config.yaml
n_head: 4
qk_norm: false
attn_scale: 0.125
init: "orth"
init_std_qkv: 0.0452
optimizer: "soap_variant"
weight_decay: 0.081
schedule: "cos"
train_tokens: 148900000
Each number is 200 + 30 x the weight over its row's rms, rounded and kept within 0 to 999. Layers, rows and columns count from 0. The size before them is the row's rms in percent of the matrix's.

# layer 2 MLP gate, 768x192, rms 0.125, rows 698-714, columns 0-63
098,189,213,218,184,179,205,247,168,210,176,220,152,223,203,243,215,248,191,166,221,181,203,219,260,234,214,182,214,96,160,204,224,256,233,267,195,180,215,186,181,224,134,187,173,172,259,193,236,195,158,138,195,159,249,199,201,209,212,165,180,225,190,204,237
103,219,215,218,193,205,196,273,245,223,161,194,215,259,250,203,264,188,211,198,218,192,217,222,227,160,177,212,231,192,185,134,187,149,165,227,200,179,215,229,176,215,145,187,201,246,243,166,186,173,197,227,194,214,204,198,192,186,177,161,222,188,226,216,214
095,220,153,220,216,170,240,204,264,210,174,229,196,187,142,170,148,212,198,223,180,188,154,185,179,191,226,192,204,197,171,239,156,158,166,215,187,190,224,212,174,205,207,184,186,178,183,203,263,197,231,208,234,262,207,185,210,188,180,188,171,185,201,192,259
094,143,229,202,133,187,200,213,210,203,204,214,198,257,175,189,124,209,282,189,147,173,188,202,249,251,224,181,197,163,213,157,124,233,242,158,183,191,200,242,231,170,223,181,122,246,189,222,225,175,214,190,232,188,167,185,193,209,226,209,171,210,181,221,191
100,233,249,286,212,214,203,181,247,232,199,185,189,261,196,232,190,201,214,206,184,231,209,207,183,147,213,224,274,189,171,200,172,209,247,203,246,177,201,227,208,181,262,187,163,172,183,181,233,202,247,230,204,190,214,198,229,145,182,200,187,202,191,178,159
094,203,140,169,205,173,180,137,231,197,204,183,242,211,230,175,197,207,172,174,218,192,182,175,197,182,222,186,181,220,151,191,206,152,221,251,221,203,225,267,164,282,156,275,170,180,244,189,150,207,142,221,192,215,186,244,196,240,167,183,180,190,175,168,279
096,188,155,256,209,177,237,202,211,171,191,240,239,176,174,176,194,226,200,182,151,223,184,186,223,199,209,190,182,186,212,215,195,226,214,214,205,189,194,220,157,198,162,215,178,239,171,185,201,221,194,153,178,206,175,178,207,215,224,196,204,207,225,151,226
105,235,184,212,220,222,161,206,152,211,214,245,261,207,227,192,169,227,199,204,173,272,162,173,199,216,169,179,244,181,205,274,211,205,199,157,165,169,228,188,196,222,266,193,178,166,177,184,236,237,229,227,223,163,228,199,218,188,237,225,173,213,173,236,201
091,201,250,259,278,224,193,192,178,214,217,208,193,215,212,172,246,179,204,253,158,214,202,179,239,199,193,224,160,182,209,220,222,170,229,158,246,205,193,172,162,169,204,216,187,207,189,213,157,183,163,139,187,202,190,199,170,200,221,225,214,237,162,176,194
103,176,165,232,216,201,149,247,182,213,176,216,258,243,208,155,224,217,209,175,139,203,191,163,194,180,209,192,232,212,210,181,164,205,181,241,215,177,249,247,138,245,252,178,182,211,241,239,206,219,237,250,227,189,221,203,183,163,226,179,226,235,143,217,168
106,199,203,260,234,258,162,227,198,177,193,210,235,225,195,199,181,209,156,232,194,219,243,169,178,209,201,250,220,219,213,143,237,223,166,185,198,195,160,151,160,245,237,162,202,190,158,189,251,170,190,196,217,198,193,237,119,146,188,182,172,184,188,256,215
092,233,240,220,218,186,184,206,182,216,211,190,196,220,213,224,171,199,173,253,183,204,171,167,247,254,206,172,193,196,210,194,194,194,236,221,172,200,209,191,202,123,184,216,151,201,192,211,230,197,149,212,173,244,194,210,205,206,175,196,253,201,184,246,185
097,170,217,178,239,173,213,211,139,224,211,240,209,212,189,227,197,176,236,251,157,234,165,216,184,185,192,218,235,211,214,150,194,195,162,211,184,163,149,179,244,199,204,240,229,203,203,220,199,205,204,222,186,171,190,208,176,212,197,170,218,189,206,219,164
107,214,235,237,225,173,206,150,212,218,165,185,248,161,188,208,169,250,155,189,215,180,174,139,155,193,248,219,236,180,185,231,224,204,211,179,191,182,150,145,146,153,194,193,192,159,192,216,201,232,161,194,219,234,200,155,222,173,198,238,223,197,196,193,213
099,215,258,176,155,232,219,160,172,162,209,194,176,177,221,213,234,243,169,163,98,204,224,175,178,172,194,236,195,243,158,183,212,191,229,160,204,185,213,221,173,195,185,196,203,213,158,194,206,244,162,166,182,255,206,183,180,255,198,229,172,210,181,220,210
099,200,174,226,244,123,253,169,210,148,215,208,308,182,219,178,180,157,203,258,211,178,175,209,217,184,215,183,192,194,209,262,235,184,262,155,188,205,217,208,229,238,175,145,167,181,184,214,212,212,214,202,224,199,247,193,187,256,211,196,172,136,270,160,225
106,179,177,192,157,270,236,235,180,181,201,195,197,259,192,222,184,206,210,202,231,162,190,214,199,158,236,221,251,207,260,205,225,228,172,208,141,210,212,205,203,211,158,202,200,260,135,166,134,247,143,206,200,223,231,209,198,174,137,263,191,205,208,225,183
# layer 2 MLP up, 768x192, rms 0.125, rows 698-714, columns 0-63
097,183,191,156,157,186,189,181,170,238,245,223,185,180,136,186,168,198,182,204,158,232,181,199,128,218,201,239,221,196,205,196,172,190,261,210,238,239,188,197,208,208,198,213,258,161,146,222,181,158,183,210,270,183,176,213,238,223,213,222,140,217,207,237,186
097,257,230,192,145,205,233,197,201,222,191,173,195,147,181,222,243,164,248,259,281,239,217,220,191,166,222,190,196,208,214,158,211,140,191,232,210,181,191,181,185,193,218,219,269,282,187,127,192,217,226,221,195,184,202,149,139,216,161,188,206,201,218,214,210
096,184,223,181,184,132,215,186,208,215,216,170,199,180,196,245,204,231,221,244,231,188,233,120,205,256,205,182,214,220,235,149,192,195,244,164,208,206,214,181,178,162,214,210,220,233,223,202,169,209,163,191,184,170,188,229,190,225,216,251,236,152,201,246,190
090,265,206,184,167,200,212,193,178,216,178,235,185,219,224,175,224,189,192,220,202,152,228,191,214,183,159,163,218,175,183,205,192,181,196,253,150,198,205,200,174,213,205,188,250,177,215,174,187,207,182,233,173,173,192,194,125,207,177,194,201,215,194,227,183
099,207,254,256,200,239,224,178,206,211,216,107,222,245,210,219,190,234,240,190,211,200,227,187,207,184,185,212,285,184,229,209,172,197,250,218,260,148,232,207,214,163,229,193,159,169,190,180,190,220,221,255,189,205,202,189,221,173,202,212,189,200,175,141,192
088,196,212,205,242,208,181,202,143,189,181,145,136,204,206,215,194,216,207,127,205,191,262,201,186,221,194,182,235,174,225,203,203,205,188,191,144,186,197,224,192,139,166,101,168,172,175,179,255,195,189,158,228,188,166,204,197,163,225,258,192,184,289,229,167
094,240,231,170,196,232,137,214,226,216,235,175,215,173,246,143,173,176,208,207,247,189,177,187,227,143,207,218,202,205,187,191,236,188,198,244,161,216,211,171,240,245,253,142,199,163,189,243,240,173,174,195,220,149,212,218,206,192,182,182,207,224,246,182,208
111,189,208,213,155,174,222,237,235,189,211,177,182,223,200,192,220,213,138,224,201,156,218,172,193,175,250,187,148,250,139,142,136,192,253,182,235,229,154,223,237,184,211,229,196,220,207,209,154,209,191,165,186,238,206,198,193,167,176,197,196,232,299,173,216
092,161,176,265,169,234,184,176,239,185,233,185,193,232,236,213,264,209,172,217,229,208,220,219,212,214,182,222,190,167,226,242,206,163,227,199,186,252,216,173,177,253,221,205,184,195,234,198,159,173,247,140,215,200,252,240,191,174,180,209,175,258,165,171,186
108,172,202,210,214,174,226,271,180,173,186,263,176,216,247,153,210,221,239,198,146,207,183,151,234,214,149,211,191,188,214,217,191,154,171,222,205,187,230,217,205,209,233,170,191,178,171,236,208,219,203,214,205,180,182,222,213,169,216,209,205,252,140,247,221
107,218,177,227,208,169,228,175,159,186,180,178,206,264,180,196,200,174,168,248,169,174,222,231,192,233,230,297,218,180,213,171,213,241,162,136,160,247,191,165,213,166,222,227,199,183,206,196,194,209,203,204,249,185,201,127,152,186,227,235,207,205,230,220,211
088,185,181,181,187,213,182,232,226,215,201,155,189,213,190,241,180,219,192,241,163,196,200,200,208,262,210,194,193,232,229,243,148,214,218,210,189,204,217,260,176,216,193,238,162,191,231,221,171,191,215,238,175,198,176,142,198,202,186,192,231,151,183,217,202
105,199,179,208,200,176,259,198,179,207,190,232,167,242,247,197,214,178,173,247,172,234,201,194,207,185,204,247,191,210,185,154,164,185,171,166,211,187,221,206,245,234,127,182,208,209,247,270,199,166,269,214,203,261,228,201,181,160,178,216,238,169,203,193,216
103,228,205,149,162,190,210,222,233,211,207,227,162,211,162,185,164,153,229,176,163,161,180,232,182,159,198,153,218,118,184,219,163,204,157,204,192,145,204,258,227,248,211,216,155,206,194,187,138,180,190,181,194,210,167,183,217,181,249,137,229,235,183,210,189
092,222,212,252,174,240,156,234,236,163,173,216,269,214,157,165,229,218,220,215,216,164,218,197,209,244,217,201,199,195,208,144,194,158,195,150,160,206,205,210,181,180,201,208,160,187,230,210,193,201,186,226,249,201,216,181,184,162,180,215,210,192,201,218,173
110,195,170,210,200,202,198,193,209,208,212,155,258,209,192,193,213,182,213,211,205,181,176,208,144,198,190,176,198,266,244,233,200,176,203,248,203,221,203,232,184,202,156,226,228,180,252,173,264,196,217,224,220,245,215,196,214,258,144,168,176,203,233,186,174
106,198,166,234,166,198,280,208,199,149,251,203,247,203,214,212,149,236,217,180,220,191,202,265,162,187,184,207,218,160,153,212,193,233,242,163,216,230,212,144,210,205,146,200,182,231,233,169,153,213,199,199,198,195,213,226,189,199,179,255,229,262,216,221,179
# layer 2 MLP down (transposed), 768x192, rms 0.111, rows 698-714, columns 0-63
099,178,146,220,134,224,206,260,163,196,156,215,206,224,184,204,193,185,218,189,161,179,213,176,174,209,227,230,187,198,201,211,238,244,161,151,204,219,240,219,181,244,229,186,239,160,202,207,259,181,209,199,160,217,183,207,185,228,161,158,190,220,225,238,157
096,248,198,176,188,223,203,166,179,251,214,201,207,167,172,264,217,166,204,196,267,228,256,179,249,180,226,162,172,209,203,186,220,133,100,210,227,204,206,173,183,226,225,210,172,211,227,182,166,187,181,146,143,264,211,178,215,210,204,145,192,177,158,182,243
101,182,190,218,223,218,226,183,183,229,176,213,233,168,170,203,180,229,164,179,145,217,200,247,215,191,210,173,217,225,184,221,214,222,248,214,172,165,184,190,244,232,243,187,231,186,213,243,160,174,198,172,197,202,278,171,198,271,200,209,181,184,205,127,209
096,195,192,268,227,164,207,210,192,199,213,219,214,133,195,212,227,226,187,176,172,262,214,185,143,183,189,194,203,206,216,218,206,202,192,179,192,194,179,184,219,203,243,160,177,147,233,203,229,206,152,196,171,173,160,233,193,161,191,257,205,183,181,170,231
095,261,176,296,206,176,181,197,252,184,215,186,241,235,202,200,216,199,249,160,182,227,240,244,174,164,183,218,208,179,222,187,223,219,213,146,186,182,160,149,221,243,148,184,205,164,175,256,233,213,181,152,187,172,218,236,191,187,235,228,183,201,222,195,137
093,231,169,231,174,185,192,168,183,228,166,182,245,143,196,203,138,200,183,225,236,165,200,169,211,180,206,190,144,206,192,189,227,225,197,227,228,222,145,221,223,263,209,198,202,186,201,196,205,179,220,231,210,185,191,239,228,242,179,198,215,233,223,98,170
100,210,203,164,191,198,158,208,156,159,222,164,226,233,171,191,262,216,241,178,214,212,194,214,199,171,223,202,175,213,204,253,215,231,207,140,182,172,206,257,190,218,160,173,163,161,206,208,306,176,159,176,141,166,197,226,178,233,190,210,219,224,194,232,199
100,258,152,169,169,212,166,218,183,192,163,201,172,249,175,203,218,171,256,165,183,215,195,221,176,242,226,238,213,187,223,195,217,223,203,240,155,203,219,196,174,206,190,131,189,241,196,184,232,201,234,193,199,171,204,163,254,158,195,177,173,193,236,171,148
096,202,159,192,192,224,238,197,275,188,211,218,158,190,144,192,199,230,190,184,224,215,207,174,235,163,227,210,227,209,199,214,184,233,233,197,153,205,145,213,152,173,228,206,245,162,280,247,175,206,181,197,189,184,213,246,203,184,202,162,138,175,172,175,210
095,208,217,214,213,261,253,153,206,201,204,158,204,181,196,208,187,156,190,216,177,202,185,222,179,189,244,177,187,197,221,163,223,182,223,188,197,178,151,168,190,192,184,148,186,204,271,213,172,145,137,239,170,228,210,222,223,230,220,208,206,104,231,236,168
101,241,163,169,147,134,302,193,153,169,199,161,168,175,167,172,212,227,161,203,189,222,277,214,191,129,193,216,203,176,197,245,151,243,236,220,193,223,217,177,157,186,161,205,240,188,209,154,208,205,216,192,191,191,212,206,235,161,272,218,216,166,232,184,201
096,192,149,214,202,206,166,218,226,221,182,246,233,243,148,235,187,223,250,217,198,205,235,193,161,272,202,225,228,201,174,113,134,161,187,238,168,142,238,121,186,149,228,167,182,220,209,179,217,228,203,107,222,204,176,204,232,170,250,206,189,192,258,221,212
104,263,225,156,229,203,172,177,236,228,205,184,195,163,186,232,248,226,182,218,223,197,171,226,240,181,141,176,280,188,193,198,198,169,196,232,180,211,187,225,216,213,240,210,165,174,231,214,196,179,249,222,161,178,206,251,206,243,181,173,209,231,255,206,211
096,264,201,201,235,227,128,161,219,201,226,186,208,206,173,192,189,161,188,193,241,217,206,141,208,190,244,200,251,217,236,159,146,211,218,194,257,183,171,270,271,191,177,154,234,177,214,192,219,239,173,207,215,172,246,235,213,258,215,144,194,209,198,203,128
101,180,168,250,174,186,193,201,255,206,185,172,162,248,200,234,237,194,209,189,227,222,214,220,270,253,213,192,200,213,143,210,239,179,265,175,165,142,151,201,147,180,221,236,211,284,174,150,216,226,169,180,196,185,243,176,227,167,166,199,226,218,196,199,187
104,174,221,180,190,265,221,205,213,188,219,203,189,244,203,177,174,225,224,227,195,185,218,223,215,191,216,193,238,167,207,191,164,204,229,218,236,221,206,174,224,248,194,221,269,229,209,190,180,115,184,173,200,205,228,151,156,167,191,220,212,219,196,223,207
102,204,187,231,188,190,171,175,214,167,188,166,181,217,139,217,222,198,231,217,164,247,210,175,162,229,174,192,176,194,192,214,184,224,166,182,226,130,177,201,230,193,237,142,196,221,207,228,212,223,187,187,210,176,189,220,229,218,208,252,173,202,169,229,164